Weights of a small GPT-style language model, trained from scratch on English Wikipedia.
Training: a variant of SOAP for these matrices, 429M tokens.
Each number is 128 + 32 x the weight over its row's rms, rounded and kept within 0 to 255. Layers, rows and columns count from 0. Numbers have three digits each. The size before them is the row's rms in percent of the matrix's.

# o: layer 6 attention output (transposed), 256x256, rms 0.101, rows 120-134, columns 192-255
# v: layer 6 attention value, 256x256, rms 0.114, rows 121-134, columns 192-255
# q: layer 6 attention query, 256x256, rms 0.12, rows 128-159, columns 192-255
# k: layer 6 attention key, 256x256, rms 0.117, rows 128-159, columns 192-255
o120 098:113104124077149225193159159131114119146084150076071148196117104141115148146149134091144137135146138153140150126123089111085110100098181158067111098085126113128148146200152134078079094057110129
v121 108:114086170125124186155111105132108113092125147148108151114141173137157130144069164152165100121087137119148102124137109108142101104112149187076114095109144134093108133123121194177164104075063170
o121 108:104144089151123086122106121102163096113074159052093182116149077145099150093131129185175224143173127157148135156102101123144108121100109104148148158109140169106131171136138148051090087157085068
v122 097:144146111105129129140111108140102158174108151167182132041154115115122129118146188128163118115153148120163111127166094127089157084143141064124131112151115143120112116131166169186122054100178083
o122 091:116107153158120145160081070159102171116164106117136069104142067153103111134135085153119078151168127122111142086110192117118125160113162114140137110151174086118185144130181101183137198118135088
v123 101:130170100146092178078099075105072170184096162151166087150174105145092153164105131175165103149123157214143116126121128141107096168112082161121152136127132152124123115086055120160097194115137172
o123 100:090110129146141115132167177133129160130114068087126133166138102100164109100164102142107172122152061136086139117131146120138116141118119164073088065120052121134092154153202092146152082097106123
v124 098:122147139142097112129073136118129153121103171110139083099160094102123159138105134129154084116093149115147137121160098143156137130157092047143122095121132103106144119155138152127110132131131132
o124 092:173107103171133173145141116147138122123139116117158157216150130213160065152138053131190193108187112102140081162115133098076146110080173183179081138136139089125093148087083100097128167095184107
v125 093:059137077074054123092073100200083089126127156145162082109154145123092072114175129134193111109117109090110062146147168140143163152135145164113121126098191130111143146141125095172143130102164156
o125 093:128115132140165094113116141091157133133125152134083110173154126184153174137090122138118120127103120178138179142185101098136081111084090159107122127115072177169129154110121157136100165106058084
v126 098:132163137139135085159129159105126109125134128169154124065120126152120127092135146129151096115090175084101136087131144126109116144191088138161130114130172082129093129128163131098144114135158098
o126 098:181186135091170111151161119162120175130086152073161139123088152170125065130111142117153115119149058147131176121111143115120080142141138099112125096093116121118171140139126085130160149188150092
v127 104:091137162094136153127182133149142102152110141100126140111117185112138065107138115061125096103107104105172125096136124110143116139171154111144157167102136100123118090118120120099099157114107107
o127 102:119094055150080083117076194121128198141096127154136130182203120124115070100187138181113139150105142141133166144093091106116107134107069050084192138141090130106165098136147137128088123154108156
q128 113:129109101072173155125154130133137103151119144176187167081106079104086174133148162128162142138074097092121064069051115154179141127096161150151115119166139131124048168137122114081080149135090159
k128 105:108114109116162136099134131111147149153124112126105143110164151113119167137174181113160066114182184132127104093098080150118113092085143088137145158119186112078116133123146128067060104216134115
q129 122:142112142137100115138131118134134070155197138130121143147129119109105085066106176098130144125127118099137198128144153139096122119126114139153173189149175160177106127094154128104102128121142122
k129 123:161119119122094094113119123128150114144183099123132099140154131066087127144081148154173093098149141166112174166141153123103123145081107136118127127140161123139147101065215160135087153117069125
q130 106:126112091123161221167115078111114103118148136102131058097081049175202152131122091074137110068191199169082118127149084148156144142184087115150111134134128146168132102198155164138168153051120121
k130 113:142059146071155196119131112163111101131187166067164072120155137234143122063094141137166123075121136150157140162069089146102132100158188134160194098200098086128155178117117115111138186092155159
q131 108:097087111137190103055147088088132135131169143151124117064125055178123135129109132074124132131105116122102128162164104123153067129156135137158090133157094108116164097135207148139094113100111124
k131 111:203108136104122128082131133163088140145165116111120125137135144102120134136082122075120184193188119079142134133097129114096169114107122187229153197111123111107149089084158144139135083106160126
q132 109:144164139157115105133143131151127193087156181162165171026029127108136145121173134128132106157136099089156168154154154097125142086119190071161178102151132094075075149109185104087104150185151129
k132 115:153196093128113133077123163141179152113101097134109167136089143138165139157160094107138164150144076133130147150101196149179167135103138111142110125164155144093051105114043102124109104203143111
q133 113:117131187109161152168157094123169181140138107127129105098157066154118056156118115112099124100022168166115088096128076164063129136174097143145132120189147117158116178178155175084106198131153173
k133 114:072085133167195150200102091113092129163101163098154163156120079169107127186058140135091105121092145071123105162091137104085167078150141157105163121119116178112148138147145124098152157075124096
q134 107:193137082198122143113126110126120161093112180101129165131141062123109154087092118091129125116115115146078070162140141104130171158137096141153168166136135175175155148115210175132125108184107113
k134 102:161140089150144136112150102164165066115169089115190112109134129139081187079093086084101124092138118154124092129132116089185113136105096148174126200208046136172108145093108138102149124119130167
q135 103:122170097098146067063155107123138123078088110151180123079129134139133114057130146159127157130180098146103185152111109171137112138079138111107166146169134131130142135113127170176150094156129094
k135 106:146208168146089171105113068101152105083155151107170146037100177116137156103090146112189095076218102139071117166149123116123166131075130067091134127148163149100157119136063149127116120102067132
q136 110:121143085157161150138161146177057117154110118126079076125103126121158223171115135117138101122131106151157085144069144155115107173128152181121177085143170151150062087106152142170156106129105154
k136 113:090138079113130073125142186131078132153100163135092120156125138158134132108103109118172100074134074125153139134114124155068163141118094159091148133114138164127084163124147124192164161094124137
q137 102:123184122075121150141114068146157170117139148132133131114150128099140133124100149156119094116116110093107106119074132064167121157167087131146138109151159145133155074165104135166170111174118181
k137 105:055211191119161120159098124117137163076111156168086140100129116121130145131100112107163066141161098072120152158122175106115175131129114153089138084141190146094158095084128138161110164182095126
q138 101:132179128129123158153136080103067086129074096123125177182074148197134090091078069084180134135118140063200116097145132154146119107140128131096161124129142165107086123160142156088111118150094144
k138 109:149188102153201104119161111113076176155080063114162148139143116131123174130098153110122131180156095109137113131090182091064185111130142148084074118124163149137128143155162135146145149114117109
q139 107:120146145105122125117165092121076116092135117166112145080079133091152110128134086137108145132151077127192148165165156100121179076112208123071156115124094114142140135135080160176169129141120093
k139 115:138175103060122147115183114155121152069211121136109144131137197143220162144098107105169140091150057113128169153065141173143137098138125112079189128162141101121100107137118185184142106103176176
q140 104:144073133143142169150102173128158150101089175099126085138191107121115109126099160100075093128139188103132155089095086115112150168124101106166107131063120119098095187126115195130144157078127158
k140 104:113078151135111167217092138130187137098120156117130095157205077129098119106137159156135113086162130096106152117111068127125133177128167122108115088139128147130175146114080094133156150129165122
q141 120:176128110106122141132089102127121180133125140167177128121102094137166142168109128093114169109092081113120113073103159211058157134101137160126095149143180096157146206134153158117083168096104115
k141 123:175140129085085095121124061118139150178174123158132088100212174159144149138083150118198115133135131115159143129121129122101139079134137139153161126087199101073065107112154141090080137127076124
q142 100:137099105194049131132171136165110111144099118184054095143169146132107075116073122151130104141109162148142149137142145149117107067127117168121114138071131147082097043127188128105162141158107139
k142 102:143111127117093105136192102149157159102095082168085098162166161121055109076088137133154123116155169201122112107110158160114082126178142125153144177098143159129139073142156153061137126160129129
q143 113:122131121112142121114174119189080094153144130195116151103140247142088190170117115174144099152099131087110088078136121176129133102142127129060112156083110164129186131176090134092164078119119108
k143 105:152100137065143120195181178195090147131052133149127175051067155106109116137095161080141063179162144081107126081115130115153097116144150157088140162092165145126123103144136165113123141132138122
q144 105:187134159121091072036115115114077138126144079155112112133158157162112112159090109123112155169111131105098120114133133124072134173187135208103168152105096125098113141181229129175090121118070152
k144 104:138139154124121082120132061123106110210131075133156097151098149138084146149051105113146126157173124088066110122140082124105181175141093176127143120104164162096155115145233108104103137157092117
q145 106:106072098118204155167155145059105093099108122153127158139132108086131155155132164125135155182089081157121121160121129149186098118080087078131110198147106166145172119104097107153173103115078123
k145 109:088127150141227149164064109099127125130069194186089149046121099060183164172170135142134077176127086087110162143152072132142138119102116130102184162122159142111133130094116129199159137130066182
q146 094:129108130122115116081115125146081157134177145174182104171139109109118075177095096165113135056161069204104083155134130122081176132147082114119115104133055122172145163098128092186114126140162140
k146 104:110101113124130129133098187172129072141156174109114097163106078128205094122117079124095158143090106097175126165150141077174173145146104122157125104112107104189158149082133136167090115069170113
q147 107:083104106158092169102128149128051145163175123112120114136078159064148169173156160101136146136145168119181168154162124072055109124059095077109119138130130167108169159120143197117145119121136110
k147 107:135106116159181193118103174140104156094137106104125124123128090121121147088122105076126122164162112092168140136052157102108145167085120130137120117106095157135131201051094147140117138079153119
q148 107:127129164128138138110117137124185119105118067141122195125125129191147103126168105065124173148101073191113185100156127202117109117107099108133129125165141108134063125205137128153159099060119137
k148 109:140132186160136107120105073120164125129136100126146180087097181150145110153125114121108112178097084157053145134187212140123130087125115157150164130134129146082066051189153137130170111137075117
q149 106:135167088104169148063082157099136147114149125126152146103153093131170114109142129107129156118160155134139153100147119163098142139136106144132049094093114082152087147140096167097103138107166114
k149 109:126152122149195176140089142090073119151153177103137145139061063082165087134103188110109124106147132124153151147172156093095155085159160124097133084173138083127120122092127173203107155133158133
q150 113:137145097155117064122138175104126124100123171087110131228118096113144124098112089037112093188121131123176170108172135139117150138170109158106091122137139196144121217108098118131115122123123104
k150 111:163164091174202115148092150111128153153129124121122151236107077128117174121150102128095169159114137112166171129179126056138150225053079152107111160113154210220161130119118141172169105117107114
q151 103:138181105116133096135169147100126148129135154173133125141124160127165200151115163122159096110143112077163096096117148111107119189119120117047131175194124106096137104157116173134112119136117090
k151 101:223141148156103103142107145105156118164154102148150066108137179145197132103143130121127158123141158118122146155158189171129119142086050125144121094140146161105125113124125128143073113118103129
q152 116:081116099136076086154133126162057082148136119103149163146073141128140127096063104150167115149158119139121104157186154137127084098173174131115120142133176173180155149150144115109061110129116111
k152 113:120188135151118145085165123117068161170119107119195064170130144145150089069121132134166141124163139141129093195039170094127150048137142171121110130132172138136177134105177123112129113119094135
q153 103:103189050121096166114131166152079092134085076134190089148083174136149144119140073166062167087148207114155148124117106122118144164137083116101114102125085144127112090112091131177135120167145137
k153 107:107157139191173104105099172129117108117104127119140132145096096132154075067128162181083141133137095133138126153149153113135146224094125095119087158097107165129155093098124117190140109182140166
q154 106:086128077122152123154164098132062133134175106165195154163148084089062131144107110119115122130123177133215120077168098175147126107094162122096104108083106156105087133103133142091128115136191114
k154 109:110051129133134116151125088121146154093194124150183097137170151127077118131132102136050129074113191119157080136087073164132064125151156121107112137162075108088127204107115092097125107104160140
q155 110:110213150128085084125115078123127121101075116182185157114124132165191171110081138092122066135140080116097163182171103140110137105155138153139122099138184149101076118185173122161112147145092105
k155 111:113191198129109043124152081133116137114103171154168209119094175145058162122097110111160150140124123110082129126131177103115175096159085168150116133109164151103123115172178161132123141151113111
q156 103:126145115108097089192107142147062176074184206098131111147146145140136143143147158103160117145135160072131095154103134057141156123158136197121136120102131086110185143107107136112078128140104077
k156 107:130138133083196115187111185146070121164055196085116145182104115135128153147161161088175112163123147044158140141113151122118177115148153135091100095091225086149162090147127100124160152126097048
q157 098:178185140103120210080156113163073114140061090102134088139164166176103122132099078141110136115160106097136150122122095148115123109151149124119093156169096163171164131127101190135174174166172124
k157 106:172104152045129181107172139141075073082097122054127108135108143162095122142079134044116079168123099123118142072121124122122150133104123110122156093125123139138130136145115156146171129160159139
q158 102:130170119156141114123155125026125153140071118108139168079111196168104141123115134126128100087131145110084092131127120131095119150159096149139161164094103122122139115165105176162097089082097074
k158 108:096119164121114141129118037101081129198117174077171189056119121148140105097123171133166052156103125124102131141130130145054123135133093105103111165083163124097168125123129128156173111172092096
q159 103:179192105137113122027140117149165113178154096134156100140100077158173110139105145139123132144210122163075205110122117205140188112133118161085116156130083111069129119156132104162203185185103136
k159 112:108177128164134145148133100122144069189137105096142133107126114127172172147114109205109126106152110139119123159155041121103131104117192145191123084127159147096152143134082178082170165154126113
v128 095:112128175159161115087123107133149155210164139131059090103130213114087096115149159131077163102133166155092138101130124147141035123139105104124143103104121113126156152131141134095127162178170089
o128 098:162085100092132113157098140128126107000129163116249162099167185072143083109164149160181163189065108130139119135118144126169119155101154141133157106181171121150082119091150158175083103106080165
v129 094:091112127176144105092113083147128163114103131125182091130112099155193154124160148061118096127081125148116113083109183107143076143094153112201091107116071128072122172130173158132122144221140115
o129 092:131107155104130154116075080178123174117186135101129059166132114137046121163109112122096135059147106085145120164137146168152108137138147152106122114168159137139156084140110087134127160063125149
v130 093:140079175060135046165100136106181097137083090098135103128171142123105112072140097158116099080151138113158143162115096134097153156176102152126134108120082128073133127119157088136180203101118134
o130 088:154133098136175151133145101120151149128117208146088115121086153050123180155105168120130113156102078138072124142079113179157107118142076081125155130085126132113147115133142167147117098133073124
v131 094:178105141112149102112116114168138128086097119178206102161126142148149193168126136121169113183112132107141114091156150103129130143095148116106094145106065180082080132113126073149147119184147133
o131 093:133108099187110164124168078095083135178163123117092092100099126132105155096124098123176103105215096092151155166155190140056130121131104123151153132087175150123111148127108139087168149097177136
v132 102:180125114171156171112105108170138189159233062089111100150138143095097085100124115105117145130104152142184105138105134090133057042075155151118053116106166109135090131138151123069138164153160137
o132 101:119182142099103125112122120107137138134151051154119130128151126091080151135109094146099059119117175105160159130098143139149088158134101132139126201172121161128154106111121153189182109114115186
v133 095:121113105078158135102113100109101104138111103082122118128124074163125107175132107158083076170083097100153106096123135149097110133104141157133110031119069087188136148130130101174154150085098130
o133 098:151141111203167112141148144174105109090109136148102118108115190129148157125130128113162132086149106140104143189175195133121130158090158068120125141156151150096149168145083147060182102145110169
v134 099:124098117171062160071130110145113216136136104141155088165121145119124143139093094127141102171121137123172137117145091120134105080085119141090088051148130124112092145152077190120123126143149145
o134 100:136142110116164091148136137114148104139116129131102181091154141123118169133120129106126171128137112120103117148145088091121174056135120135123140157114174198126105085154102144118109055162143134